Each number is 500 + 50 x the weight over its row's rms, rounded and kept within 0 to 999. Layers, rows and columns count from 0. Numbers have three digits each. The size before them is the row's rms in percent of the matrix's.

# v: layer 4 attention value, 320x320, rms 0.0649, rows 246-319, columns 40-79
# o: layer 4 attention output (transposed), 320x320, rms 0.0562, rows 246-319, columns 40-79
# q: layer 4 attention query, 320x320, rms 0.0822, rows 256-319, columns 40-79
# k: layer 4 attention key, 320x320, rms 0.0834, rows 256-319, columns 40-79
# up: layer 4 MLP up, 1280x320, rms 0.102, rows 0-11, columns 40-79
# down: layer 4 MLP down (transposed), 1280x320, rms 0.0489, rows 0-11, columns 40-79
v246 109:537507478574481420443477570475479480417552410477530440458497520444453473514447536516459521378613531457452517529487531594
o246 116:538478523508474570469553511456584439534488521485440537528508459550428424454527491531469469492566481502502526573563567503
v247 098:487545433542584518484500561462412458503462537505557527498509429462589525482393385603501567472528463550520466488503536407
o247 106:572468574536472476465549506548464447485484586503546516472412435473459385447513478556603500477512462481401516354574479535
v248 103:512518445481631555496421510625475499543455580514543469412526537488396443484504453506514522516508551508523456435510518428
o248 108:528463584483485452559532477540496562510524529537544511476468410505513426505554487438546464568513532520512547430573507403
v249 104:507448550366438536528522492522516498409537430571426515544528507458492560528562644451493487500459450463540548438618442443
o249 110:528556540418525531509461531531502449465576550520496486536549436446474474464434632545504510490559489522424520612474523517
v250 102:522504513526513491516529523425376491474506465552458513530497497515492500517506471539531547474534496425560446507507514485
o250 108:432498520552483407506467495536582436558543456520491439445548463536523533563464514425515569365457437530544507558497485442
v251 101:571579514538536502505567511470486495326511377533551515589510505519424513486485533443556415462501476452489581491525506520
o251 110:532511464392520575574504499549489532563446410491489499550650591534506496501508495466491558516523521536542488590427494494
v252 099:491632504517599481499486435513548484431404579527480463503511478484528490540531542523439485498565568558485566531523522444
o252 109:512418504481510500483459437540582439401415447466496428563533571424437455504508605515476409511567441586442537406449609500
v253 093:514361516516468518487523383659476564458526372449499407500492509445478472487479518416515543624477491541503509517445510514
o253 102:477490513519455466486507509475497494438520511465446510515643479540494434480501486469426426467574475455503590491503424443
v254 101:452626486465428475521522503515599560490519432448516444445502508492450402467529538477416491462513408521577423458499464542
o254 112:444521514542486649432480512495466476483549520496496508542538543468478507642536539537532381538461490510490469615497463421
v255 100:462495576503556486495528460617552442368449465532555568444529501492561503454498375568552506565456522510427433494477444463
o255 114:446456519509478614546493568458535535478544457530562513458558494381400475496491527544533484531455392515436500379478523444
q256 087:488475539597490534517568522572508491565484398511454507484520500445492538415515485412614550487534496530556579482468483636
k256 093:464550555440503447557475476504453502519494513445502562533482521497465399532432484565468537373492496585518520451503460440
q257 090:546486493590458555452507534496562468459454463444392498581535485460548522488461474577620563393577485560493493462472405390
k257 082:549547498462522514557470504462525549447482521476513502488514529517422456458542597440551513571405453550505465507448447481
q258 081:446510518536487507453439460482436448448540623471421519502474452446526571471490530424520475462506492558533539471420460640
k258 082:492520504481500463480553529494587560516490464516513481419490473578456486482514511546613476499505455377629537497489442540
q259 087:401658430469436508484450402501447548512505581529561535504470459463590461474510484426488482584477421531481444481488485591
k259 086:549381544455471510546569507395443468616476427552432592450511478490470472447471554546596531485550493431550510562483615545
q260 101:554466511419496518507515573557505457465521451562518527516573494541531359501561466513475489595459564519513490441506539542
k260 108:389496526409489587427450458506428464586496442496476531568516506507583467485524465529488587618506453503492454491595489496
q261 100:608420526493546453493492525439464480521458488523493523464473510484533515542523493433620510429497558530540575490443480423
k261 104:442524450596383498560446536615555492504507565470544526488464528492434558610501555544468509452545439497410556460461566455
q262 094:372483519487470517458500520478494615452557454436433560553523503496474453486569511410564534554480505490401577499455511420
k262 093:452551488504526522579565470463465449370436456487553533500466617511471443547602455494495566534425500453451540450585450454
q263 100:550394442515468457513478506504546477415527585495594527500451529499494498453424542415452454463546517517497469471482507478
k263 097:599517465382384510479476692491498562435468496506506541541467500500473538490437555472561561423493552528478432457558519458
q264 097:446514547476545478577548526525581516510525482485466547451440508497526465450534561522485557457496517540493496530489456508
k264 099:545606488453529499562525410516429485378425561498537473515487550553507482489498447490453441527498531502565497512525498548
q265 100:556539448455585468447490553372494602451463544479497557546517486540512461517450505382443476357487485529480493515500513471
k265 096:557549506566390529445481556572436443555441481494513517434468439493424590461446557417562471533479475626548527516608545437
q266 110:624498500556465500474458496427481469549447508491546486568429502510541554534409501467400445519504526519451499508480523536
k266 105:469504445479493502592520585388496431518531490521405422488473523532509525539494467555534493516447509372372498521468580573
q267 111:564498537457505475479481477513537493475445408495523411441466541525479526566525492514459473626432440491499474507461549534
k267 105:442528565443542508535492701429508550438524516529465458397467557505527525515590543500553487501465537381554543486349549517
q268 099:480460424530505444544475524411482538428464492566563424494477520510465502508459551466472449443472564574537587500520523496
k268 102:470507440563488446515524538477504569478478614526446528499484482452578567554458534498485512492469483536428506477505511571
q269 106:460593514353528482506558592530529533555521527442540480520439488531583505446481449441479530352495652483523470506460557385
k269 107:574464462505531467478487502482455392569492425487496542477550479492450492517473507460466458595540448500404454550553547453
q270 100:376467494560497451541466574440425514514513550516534531398494529461381499475560500500454468442563357433499465439494470515
k270 105:492435510486507538473481476464583464431384636517400496427515435507493466501476510498513416526462528543524519436501521539
q271 116:532545516518576525477482505433511454493500540552419492508488530570426519480542510522544590528499552461462523553489495493
k271 114:501572525448488514482571469530520575570508495540474480496532497460487446519554500561515517500459459510453544437532568526
q272 106:605447535575484468471529576470515418465460442507541524530536486456483486561526412476521474519590531590412508536474474467
k272 104:536525472484479454543541472493516526472515418485485549470562529555505517495415518596474344508570448489508472523623535549
q273 106:401415541589516562500521566548474618509474509524505500429480527495440459480587528409455522464524515445510504540522487475
k273 106:504549491474566499489510464435550457438502511542598581431435581578440449495437525461397574511691474503454506506500454557
q274 115:541448532481500594523613444431579450498537464514407500580457506426547471453481494556472461481466457432535512485529545545
k274 115:487533501463530562482474446466439437569568566432608446497436468356538503456458467448509513619491475386445572470465528530
q275 112:568404474528484498458539512443506504608496513437513483447510519495511464492451471543530496474516561493469506443500499565
k275 113:491458497485444394445491427486635467491496524419483607526402462488490452460492512523495574490519489443464458427531563563
q276 121:581441495507408492472556526594527551644539496454450496429520463519416459493486434572467541501391438528523480507429500594
k276 117:408575471531462504447515480577571566468499352516458477575541547560550405495478461501486504501415421511427510477488531495
q277 120:448542432464535538557456366527449413457501482598538508457489526540484512581436527475525484482503463469547438500523517493
k277 117:431485605398475497499526449541464421565482580447561483575489533528615526547464479379401514481485484534524414506446539562
q278 113:522503512407549456501419447518482459463491642431482547550534558467472507553452593498409461580471619525515453423493506429
k278 115:554478576505486516569435492536526461521448546556529535486499495540449504526439495529468601544539501490513549436520402491
q279 112:528517462292518435488509485462473509534494516474569459552444445563552594566464546472575477445502454605413488597493486459
k279 109:442480531619502516453485447458419479528519464431428519497557450526473501515550504509514551460494579536500508487484600511
q280 116:458551507469457484527439555535568583563530528497547496425466517499490477534425413493478501484561544446542455603494564508
k280 111:533495515486600573624549493510423521467590506569440463492412598502470442483551486501496437475518455485453576560546541502
q281 113:486500489467378553544489411449471529457502484457481464502465521570502514450508431463502451478464439518580499517503560503
k281 110:402490536521565468480502569444471478489504559458515550427511493433530494464577473526478537478481465440537508581535470429
q282 113:452554537450516468443566620528376491358455524459509481460492584497458517513543478536498531558470539451503565468557512631
k282 114:559518466496507445484498565544522480447460463591494490586542406494547492462417549468475496479448466513495573495596429575
q283 123:541377505448428515467487434541524439495528502429414452434462516537483486521478597518509503547422530436379494570532486392
k283 118:517550587509438544503644509459599465437392537584579501517452561436463442506498532548497468457456589548538488422487469579
q284 119:540539501532513414552560565465373525401444511518488479670511529487434499473497546577516551500540406447520491486452489517
k284 118:539482491417514460555536478533455484546620523471493629475496539524489527519489480447507519474563566517415462535509440477
q285 121:372576537561481470474532616465512510574521478468459480510529514526475425499543409549436487489487519558558496543488551470
k285 119:404553472605506535521412537567640511559454525508463552480453408516491512490567463510484527484410490500489469503450609487
q286 123:479527526541468474570574585530524576454529494566558417457485566530516521539518522470485528470517448478533519479526458501
k286 122:569605476526498436521464490446488586439497579444468507415538451474535490533517527500391493514549470493428568511526440502
q287 111:523492432442503517490453504512502442566453426568518405494458531515433601545509517542479466505527501534513584466474482455
k287 113:597511488474488472505535504559470480536486476515479385543436525454533592509558473496494534566540475489495502507497568444
q288 107:566524453561501468504502510543606574465575453479448489526504534416495554471510518461562525507524419508467552503597462508
k288 093:496462484457555580534489467470567570495508443473449531500531487486423521467492504531494449502531548460458428493599407485
q289 093:546498537568448521553505525534553569575518574583505520506464538508549559501488463478545529534535561486468542508559472517
k289 096:500383496456462516577514499468446434473485436503545577501403542501504455504499566426452462456545465533432468464455478516
q290 100:561535495480555558480420564421534476439435444445451522565535516458520450502516455495426417479438470570561443545414510503
k290 094:552488487467434481502520533506526446472578592494543570527453569524515475510473524495470588474475461471424495456471480543
q291 092:467521554523599534524446531473538442545443489602465487466472536460493513518430482522465463523472553402464457493496494506
k291 095:440459511447492553488549319487430509489497513587540447452479492488551540464403429523564525420473460458437534512528544481
q292 100:539443454482504494508506485393564449487461558384544444453471463550515547527558547511442480540563468447445495504466480465
k292 096:495488445447484521489465488474405554512445553509477471459536555529493543524449485517578495529413447460575554556473459530
q293 094:509392442539567559477478525507504492470488477583519467488484480471458545596434475531431390481480499549561423458519480469
k293 089:634594496566512534545487535422471483463442492567425478416454466511494481490476467494440541463546518494521535474472521580
q294 088:369586473545506553496500480542485429548542487545544567521465483484585579450493534464426574608613589559470427479498483477
k294 092:488464484474519484487584409511526529434471583576457403574584505469481519514559530447536414556512468525530461428477459439
q295 101:547453553537438506555508424389530480427513548514538491485499472488574507436518443500468565477498473526473559510503489446
k295 097:419572483549529500515506483501409552459530505487414508593566490518514455469532436540569450448525507546550465499444566511
q296 089:498439534575514537469504460515476489570548438528534518510594430467418508473466493511543507414552383495568494515585486610
k296 092:509504435484496507433312447470671525518529537443450532435532465492563469490505513472523477528427474424425571471574607515
q297 095:479516540490507527553567556651618521485478541518531506404439492504470488462540448521498477400615536508395522543542487493
k297 098:556467499466520497493506477554429488437561535453537561608456473516567457522504478497471501402561485620464519518501474421
q298 111:447585522451520461522419515539488563567485510514449484528507437471478465468445498556488449534476384506426489477563488485
k298 109:491476527442432538522484436516485583505538457457469508529536498481520559501449430438454490477475516428502545542494497541
q299 106:357459541493491593487494480457470462484531643507538576514490521489533514467519535476557512502525463509390514462484484465
k299 107:446442539487449537496505448592472482529485482477552442488487602490539476477565467484564505545460470588390496508446510540
q300 094:499456470453500545501487490562476390423513473494485517425543574501546466497446439520573471540541491507558493425453517487
k300 103:451414573457541575483514457558397571515514448597544466440549458442552475499528555531491573466520473555447555432415379433
q301 109:484533556534470451536484440545515492552550641520489467457507471523531499538506453564500576436536492436515493550509438452
k301 101:602505407563502401532464539469470602532460477496563494433505552564447449507461510516450505498444475427540546453449506481
q302 097:571456497483502449474492548506495498571472391463457457424494502541610500526448402550496488441595437509401552471469563490
k302 099:440526482501510519524459508481477468512523522442458568511514462512501478545499502427492498584527526568427632536590537510
q303 108:419614558476444474536487455550416438420559502541468536549493491535475476454562471531489514508478424541396527498441410498
k303 112:485472497510495394530487484534464497445467393518510458491469552519443446522575529464479491586499512493536490522563463535
q304 118:461412480536470493499478492548518509467464574526461578544545472495403462539582484545526411430440554497462517486480500500
k304 119:432449599499520458552486455583540530554464483521593523469457572473522531457433573517532556548428607500500583451503446468
q305 114:546543496496544499501496595479454589484480548552503480626478512454497483439438522443545496530478489466541559408462457498
k305 116:504597498384454532520563580412534460541562492498482558529461426481500470528538461521555508407567506534574454445435404433
q306 117:561478480488459502485464517530548462605576525435516526487525520488571456517442517577489581414433503503519506487542494582
k306 108:515455433503379589440541584485443554516464570551363571429438407529455549537429430549525533476559469556497517470573532517
q307 116:436529481447499560497572598543553503484566642407493470408433442498534539526482497501517472488432479474511543486520569523
k307 114:545432567531480491456528486494545447517380490597512595512518396444541490495502553559452418537467489447582449471501483585
q308 120:504565485454556537535542403527584439380500525460486478554501506555456535537485455477539445502530490604389503472453456453
k308 113:520511417561504467531446518532539445515414444495480503536399435472394428524509540534564516561510469405549516461506515511
q309 116:575505552520420507505537455599586471481483304513429463518498543523400514496507437512423479639505505416574503476436525560
k309 116:512577418562574568470496478597516466559465435463414427392451468435604430553530478513522473430530524533447480464560525488
q310 117:524524598491489499557480542409494590534508482439517432571512445543454481518453529477464507535510463552495467587618491477
k310 122:447467504489548495637572586417435532478558505560517538484557494467567491506468463471390481519540512430550520597565510531
q311 117:550461410417513389486515591524500431419492518537433557569431411539514515578554452454560437436449550519540460526496483466
k311 114:386547590513460423464487476459427437509503519529465442449465442478464557553464430534431563513487559483468559514486552472
q312 116:493426511526453446497510489461548486492457468549456438540496516533559461442481447497474453477517524471541473496476535538
k312 115:553501392512497498425466531465582485536522502338441632385474489481509471481425473549518476483418482589523571507488516445
q313 111:511431508468461433401484405489516455546451517453459551604439520493478507448482526545571502565425435602587490536582470495
k313 113:454484483514384524476531489423540450510537495429477570439502575480425547536477408499505492451577503451474530422401608445
q314 122:573509447541405442469491454540466536557525572496481528379500564473478521458531575536518434525456500437558548510518534565
k314 119:475409545510461540579594328462466457519382561566492546475504624483453366477493463533571434529567485485508517414563454498
q315 114:545493523472403528538499464606469581411570562537526557261466518496550492438525510580483536605502467584397515475487488509
k315 107:456497476403446490430509489492478512370475520422513565511533563385388515582456488530441558568560438444456530516491472467
q316 112:404526494598585513458463474460421393506487478482577499573490551449518522553460458519509556429480531411654453496481487611
k316 115:517450507514449530511412469557448543551458513529569572486521530545502478531476485561540448456490519503562489447518566559
q317 118:630397494542565518473404519520613558536478649500558485578506571528475460451565452506485489558559523401446507495470481449
k317 116:570462464537460552335481567479487527553454425547630570399542566435546610480418588487415471505480449508407547432591508579
q318 114:483463533615463454529488578403500480521497440531554534477467515502589456505580502483565534497467492440562578532501460393
k318 118:451517538483444515535482455541471510478479534489478407483554508482498375506498471464519521492475518534430504536474446620
q319 111:436443522498470517460505456463535353481477413518574480467520497492435423444527564544499499564599543490549529464515425506
k319 109:547525535536510556460517526471449404506514532503545526392447605526506504570545610453511452568452574511497524508458462563
v256 100:477341454457590536492466541613485601525521500531379542520476538494481480525476577501534476494397549478512590496551529466
o256 097:528679424615419468556557508435538510392422408446483439518569577468526607458599544484480441488542529531508420466532579532
v257 105:457455522609499557491461589425387441505499521504424532460491504479510437497561391541578482542484496607521484504570480497
o257 095:578523463463585471490428422499570548468519514493428528459534583476522451442463451506510597518534459510517509448450465512
v258 100:516448465492421455524473482575521586487467387462459472459513431434513476502508489382458512605515473508397582417550536460
o258 097:527496482481462466553543503434563384503523497559486443568540445553465519469535561405503466420501545479502408549515403484
v259 103:517524518570531455471507505550487513505437575488465506497528530500517488505465513427526496558477475541599488584476515493
o259 107:528409508474386592514514511468568567550586469499555527498461551556497542512498518496527462476568484420526462505506516393
v260 101:439493517491456498535493551591419464571507443537428507577502481555473541507531509428483496545594485482590425531423495565
o260 097:484487538534611514489578398445509556432550556513599512497417557520505478369552497563511527488451568487437538528534474433
v261 100:421590482571528495546410472590585470377537454462470563492494541520486537484532499495457523489536583458451484501484443404
o261 100:511560492487620469487626501557410609499549414424511427480512484498483487490494453445548536516546445484543543474448488528
v262 107:590547529445474519426533438497513551598498562543475546586560495492560528500527541417529475541442438540500517540484518495
o262 103:440562532453520549568561558585383506548480508451486505385492538506486441600432534603486498540512520542505471525590503512
v263 098:535465501544471558479455503554451543535496504509460509435517459518545466529513515438456521495502503449517489541442513465
o263 094:559633534492571475489439459548475411478485519424509451540503477545472617515437411507503588511505464471613489564500429467
v264 103:562566528429515528508444334498492414465488645498511504446469502520450484490504564452495444499527479493494466486504469508
o264 097:549474472458598424574613523549470476516451499417484450458460409452489545503514513470471536476517533521486578474452599508
v265 101:433596484515498554495446468564403522526544553531555475520499488469426475464476500464502462470485589422473534435510509505
o265 100:575452598543479433476472475498497489409418475452499539564480373524494513442542522466524601485505541464558462476484527432
v266 106:425531507535546504510564581438435461592460466521525499507497513478515524475457457481559502413493520484475594481467509401
o266 102:588418441505522474446475498459590487452576516492516508481493547423504498554422557512513399483487550454517452458550543478
v267 100:695488544451494505525508433425460491408464535549433464475474477505554518507466420507529495398560482398435489493531456474
o267 100:455444412531446441397484440463570498462527446428503515440519433559522475483551549497464470472539611468470482520556467507
v268 100:547503508610538511479470535474483471427479568548505506426496507512537501495480503472529501500521457483550443509476514463
o268 101:488495499545443507538540491468566512568492540441468464470573456531569411576530516473511530522402496474502482587499578489
v269 112:393550491552499523516578491522512456453506421488510466624512433528428589540512575489518525507500492428409444539456512514
o269 101:504512477408560443556450353514503453399520535519556549432520475513453469534329480486563497436431495510502523450553568410
v270 114:478485486485484522527495440554565515511456442524525429531559522495495476474505623511614487681505551385390486508439468523
o270 111:536434493446498539375553464456502508474509526619421508541452509570566545557500482506496563432588487398501552460492514376
v271 108:605569517619488485521492395434454506467498589499569467477485509490524514539543584570458443410459472479494531480533528348
o271 102:491490557485469506510431536475479570528473432539489466507550506518575481497456512452452566549544518530512473567533511527
v272 109:578518524494549512479516544469474533562481423517603530497488510485572469497480501492530437411448544546576491577484533384
o272 102:455437452580504492453491481599598418424519505446507470456467492462545578478501536539465560595548525580454529436491480526
v273 108:454455504331492501553467516550377463531433543466525521402506479507413470528480531484527493542529444409432451504485515514
o273 107:510553533541487493472520397515554543496502545494504499464411520432476601572436548573473490502523490509580492561510556478
v274 099:461554514501481458491482575485559467463471537500631547367463484414498508493517562498413479452519442496517496484544509471
o274 090:485485483466497473554497510520489461492471452454640553593567582592488411402431513508479473502497524471542536551473469479
v275 101:423539504526563511502485406392616427511487405446410495450552393543514523461544393543572513555517505519521443521497507448
o275 098:565450447434494540471515567472526470555486518440459484515527468470478491555435493428448437483470481516455493559519471504
v276 105:485579460702446512511437459535519551488518488542454506523406472500550450527462538540456535498495453575561478554494492484
o276 104:560561455542507499522370456483533508581423518552552499510540407565464606522506519473576539419486542541457475509525561493
v277 099:567581514552539472462477522411513396449542446475461489487520445485434519512482627562502547612497502591597435470518514531
o277 091:570523524477562613488597567531453514549470606557658487530520486524499496477428471500572441437458460458526480522572558462
v278 107:501457508577548515537506551556534407573510489548415492573507476436521501511441541550410546469477512498490445521433550517
o278 105:494519581574419479494494459483440563525436508431530601540431517533557481451614555463583448448528499442563505426497413526
v279 096:581546508432483493511532565461573579520521494531459573461498521535366542541517511474482552637519535467539601451471469414
o279 096:535530467480499441522471403445527501583456463437575519534462469486546563502417505574470480450504509461445512410511553532
v280 106:421524512441487547427570495540594540529509543486555524639508499502483513494493540550624512410490502458553579512461531492
o280 108:514547501501629454445511547509499438465490467583465478503442485404473483444528562623464493543450454401490563415501495533
v281 105:623502541500525465478502444470534535522504485537353447566481561555594535494488520479539470503559509557476500532462468422
o281 107:602520407450547542573590574438542562499490513566540511530485432512405410510526448539487493484440542480495530607544505646
v282 101:547461479354504431494457614432553584458527359540521454451496471536524485462497436606495482486529516437478503524396487591
o282 103:423593468480466446578493460522501514481509573457501571462550557508530478452457596493451431518472517536495526420573573540
v283 097:463449489572474511497504487424444492495470379509488524573485529500470485550503596492480479515519534536463571462539449449
o283 093:546388539467515506502465515446567514534534508470534490498430588525508578528532505467491518525534558488505533533437514557
v284 106:426399506565524451539494452582487528504565527520467470553476516480488489509435482544535478483478555573452571460525505509
o284 104:474449441442473530529465488523485526560491455668516543516491478367483486440624470479514450546490540567421477472432531517
v285 102:461454519496542532473444424517495451509475505530554504421526563474514461497466546510412473490591517576415526493522492574
o285 094:501490583460405385528494487500469428559502467460434447481521523363483423540556500547447578429496500473452530420418497458
v286 101:510522517456509489480444586560445485448443462509586428415491472468474517536535272472468563450515444526489517512516529556
o286 097:446516544534507388557504497492510527572517502546490418507490505567482465460539547487541362568515488430529427487464487509
v287 108:475547521527495502494567548430534492453483400464541475326530492514430494504501555406542503476524546467549506549519513487
o287 098:500432516492532498535416468577396486491573489515426530431463504424563591414483505502499565493550511507564473462428544464
v288 107:496531525476492498525505542394389424615468477469612470515478493462586518521549574507446505469499508547566447478485526510
o288 098:400480543555520529507553446507587583508504448522470570491493502517498496480547495555524451546506538520546545513493512445
v289 107:489333480468473493519455494512382519449477589530361522523563479498550477515491550538510506401513464540457497503415470657
o289 101:565535498511561492509507556510616597492406425505502412494529539406458527536483483482507486450538538525502466465519453432
v290 109:386571490498498494490538456565542443495514442505594516561526509482307534492490495555523538529498511538487532543479479420
o290 101:483488484500435483583469528477464523375510445483451469582448565417596546458460530432534614503573548485599496523617565578
v291 104:516507539568550409506501507394435647453529539489501516498488520526615496504518442559567533543524528489487418506519475500
o291 105:483485373477457553413560418501483489507601498493474453606505452480511480430503578472488534512576518601457545532393437552
v292 108:504601487518469465422524363566591491605491627493495520489442486485475490499499464557450542544530500448462553489530467468
o292 104:504465589523493475558444613452484524394518468593477462573546546410483519460466525447557394413598546517554495480541534514
v293 104:498559472479503496507488469375510542425484566488533479479523525513631497488466456502489475489545440591516496371465451529
o293 100:577497423521389495456580424509464562501489463547519578505438460494573520554492531575512482483460535459562518557457580526
v294 115:432560520459505498502470558472522537478523515499555511630501496532527444495521504429544504504546501521425378539463549538
o294 107:616461438511570424409514427505475528473459534461518486377504541509489512488516584529531430526495490515582564520578424518
v295 105:497397484481489537489555441498553446526528513493360486442515486529537496548524445559561467459380467580535498513460510564
o295 102:529528404502488568503486550395475505576421486479425550504440652382432555543550589502499476600501463493470494495590560524
v296 107:479678512418490528527518542573519519474473610490555528486492489503498575480495509528536489613483532538518500449498525523
o296 106:548497562523530555499553470534420639471535463423474462486457509483482526581563513573384537482485510463471533525532467463
v297 101:483506500376523500499517437491444585558539358448615506387497470471459547535456523508477456531492479521376537505531565460
o297 100:484492564650567555543539491521448508387468521527474533578425462432425496412462504371461480537533486512494467450569411606
v298 102:540544504513460556481498540475444436495514460477536460504515440487441494489505431526478533537504509487492449535472507478
o298 093:487569435481530429557386441439477587482442512597476501572516578491468472532416566433504506528430609489466519536443518557
v299 106:492497493423509461512471505529536454488471534521520461486535483483328492496530481523508500540484436591370485457454481536
o299 106:535505468542464473473531481548574514433462533508541432467517552521553494570478573477457570551491449448505575593602532442
v300 105:553497486534462509492522434484487485512542588442432535400531525472514468490499466450545498546390495516508383498466511482
o300 104:466514407451505575498524547509478446485482567498467473494459528548494469562443387507499479494590488525501487487611482479
v301 109:543417461544506487483486493448484500554533448545524541388503513499534501485495561494482508407458508405542499458576488398
o301 098:475550465439508403562575439552579501554525489435476537530541466474520521456542496533398481481524583431521552440446542522
v302 103:560516495484526476486535482543502442602446497519483491600519474507407486539510413445478491567449547597569570520466486433
o302 101:456435514518538511551460613416512610439536579506424485556534593411549476341461563574502523464465412484510476536536580526
v303 111:394466525487577431470599534521596512456547468550558487435465470508542503479473587508476466363435530572341560490526439564
o303 108:566519592511472487439444484619509612544503468493545573481563476381478568504490450572474535560554491446531476433493547454
v304 106:463453526516521489495479457459413540334464614476512504497535557464488508526520440594618523518537469365580489505538548483
o304 097:545532433530494485478474468418568521544554442536496383557464414414520445441513450468496534475515533523490563528559493545
v305 101:425501497499462448499415470448476610528514453536494543492456497516503533522445517451533523533593528323492556499429522504
o305 098:552492525518389498464432493488510447501490547465562507556631599521453388490491547495476538426478448524439505542570431496
v306 108:357404517505510538517479475455562479458524581516555498512489491534553489500535420434531519493518569453566475505460561555
o306 104:507538571577520513521538484497449477479505502518469460515409562444429476436515454642529548531476419502469545558480454538
v307 100:484495481480464479523494527540459543489532522550534487540489515563491530476527417493454489545536555452611503484516537527
o307 098:516455506519480453525519466471489549523538531519447490492452511391485427383506508466505543543462455595408554488463481452
v308 102:493534492470548461455535393476503480525527525501510501574530576551602545499520597491573552574458481439535479507482443402
o308 096:491432511511492545487489515491507565461486559475562476458399461476488518486486484500428477501530447443513557544526606520
v309 101:515539503544490455459506583516497460499493480497556490626517501498537510517484519538444515481466417494411407509452490477
o309 096:592455517469530557508512385479478487482522485444451503542533480550497488475558345487516499393512511449550564500589536483
v310 107:428513517498477470466502435437505354476566449550523492633510483506440503518602425408469465477501551524483417502459446547
o310 104:426580483477588525545596455442553495537484487407443477468487535462409576406413472518455519471578503473435534509531507483
v311 101:598534529429522447541482350596519564498425520536413517553487518468608548460470494483515472480501435515420502526588456556
o311 100:475527524481580422435436606487484453548531459506449515440437501463451439475542418516484507539494581575507500500463536473
v312 095:390469470560495529518559496645406592507509446534537544462494477512588567524500509497472527503547539441388464481471548466
o312 093:476452576477510449504494536484564430489525470462498470445506390504457522445504483352599428457484501462577499527542479559
v313 104:531429504519482449502437578409467579453540537451432526448514503494523502484478475491574586417466551557465505542515469553
o313 100:510514525557481540528551474542477545415487470585561497540414508532521419535490559519484484518477430573515501464432490438
v314 101:457590536494459441562460486446509397463539552515403571619514469513466453490542548460457527436473452550532610468504426565
o314 101:385498553478485511409459540544378475493457498564501447456447478419543504579470481558456430523388534473449481533559509512
v315 096:564484486467427530474559464572408415521567379488534407582542506493521538468528494581476480470438486493514492521528461511
o315 095:507550471560467459453547483481498431473513500463478502502544573515475520449575464532441484544521558495435446432599540553
v316 095:530478462509473496550525458520609576508491589525591486570481466470563478525515465476483522555551530602435616466475512491
o316 097:504516534524509436448483584426449535511505462471480498443459482514516573464545483494448499532506399550560554488515422531
v317 104:457476536398491485522518347578480516523480585514521461501488501524436464496555425543455534467489506408531470527508516384
o317 099:525473486578514504510503597440496522552549445568522462525495488466483476382507557528475491493517454450502456429430500612
v318 102:518467497404518495508524467649511508499497358416547518508485455448585483491474478564559509539521489531495490496511527447
o318 100:435438568548566583457573531465460537478481523552593530470518480509478542572475561386505450471517465570490554469421503452
v319 101:522618512514501534485457501681604474506526536450462441463499544500504458521457493542339486357498438486349561529501516486
o319 097:515473458496543428574500616587503431407616439497535471414591497475491530440498481482597511517489466575457485530519474438
up0 097:591495470485441435478487498510514519597342455521433520476467540516453491554438477463503472514525500480469535499489510514
down0 092:443473571464571555561511443425445490526577520454390555659540430488547510472553507532548484438457546527425488550508436451
up1 092:621481561404460559459515557489485431444536519552421485469454478546522464576441490505500511573570485552420425541551521585
down1 102:442573472567525442531527474456539493544379523452488452539414492459487485472570553580507503488507467430553441442446515410
up2 084:440521493581438493481559530507435514520468462540489525539515436563479435503494532338554484484477455480587480560531539416
down2 091:530397492531553487478473497517535497477517564468542424550458586581495586484523463525470495556531558505491455420442502520
up3 102:528510490463491483514599535515518490498533644476446602482516539518533475548602463467489530458534527564512480433525431579
down3 095:537475540565487549524533441519541567503456473515456482452507539506514459553474480418407459450428573457527594613500481488
up4 104:442440524440408508532557525504555509485551499555488493453435456424558427533500526523541457538448545475487588402594489435
down4 107:420568516479463530497491529508503542431574408518497537471464568525462440472412433553521546446492496513465475421588494480
up5 099:434486531533512448532439535487452463524525533607426545550593464478490523536495486482536600512480492559394382469611503538
down5 092:466479392469484488524460519480571605500585539515528403510446457435483481486549506462487449520412529475517530482586591480
up6 111:434437530506439465514459520511487529577502496436459459625611487530477555482505588494551466465498476513442502509473455509
down6 098:495542537523444491509403440572473492593548557407624518507508539441468488533446556496523527477449442502546506496492420460
up7 094:440498418554484440544451442381588469474520466513437399533553375511571576511466522483581431572600493547501507500472411457
down7 093:530489432503576470405523496580509489468455490543511479423475465462504420523548498510487493506522570547397474535529470428
up8 103:415427530547506456503513413563635536413594377559536529470545565444552487489545404536508504557493528545408559453456510514
down8 098:405509514533480475529529520471485409472497522461492547483544416514408505558441606512543535450554465541460529425570441422
up9 102:461569482470486471453531548474577477468618541453528609532539541488429378583427505453503465474542454540482463558449446593
down9 099:483512552535544521535534561481487484512508493429577434474498428463484519488606403478444560404565507463412483498549498446
up10 095:521436508545508442467450459477497511439440604557443484511442552538536538491610460492493546565549415526507522524448587358
down10 097:513492489498377479495475505485522475563420468480524593460489574501590462478444560476626449441499528445495519445466506568
up11 107:445488540552494540570451484449505497521521538547459571517507532407474437521525467541550520535500447470459522498447523462
down11 098:483424480533508491518496579526546501498475424457494560491429477552512491527515406463504535541409546516519532491548463499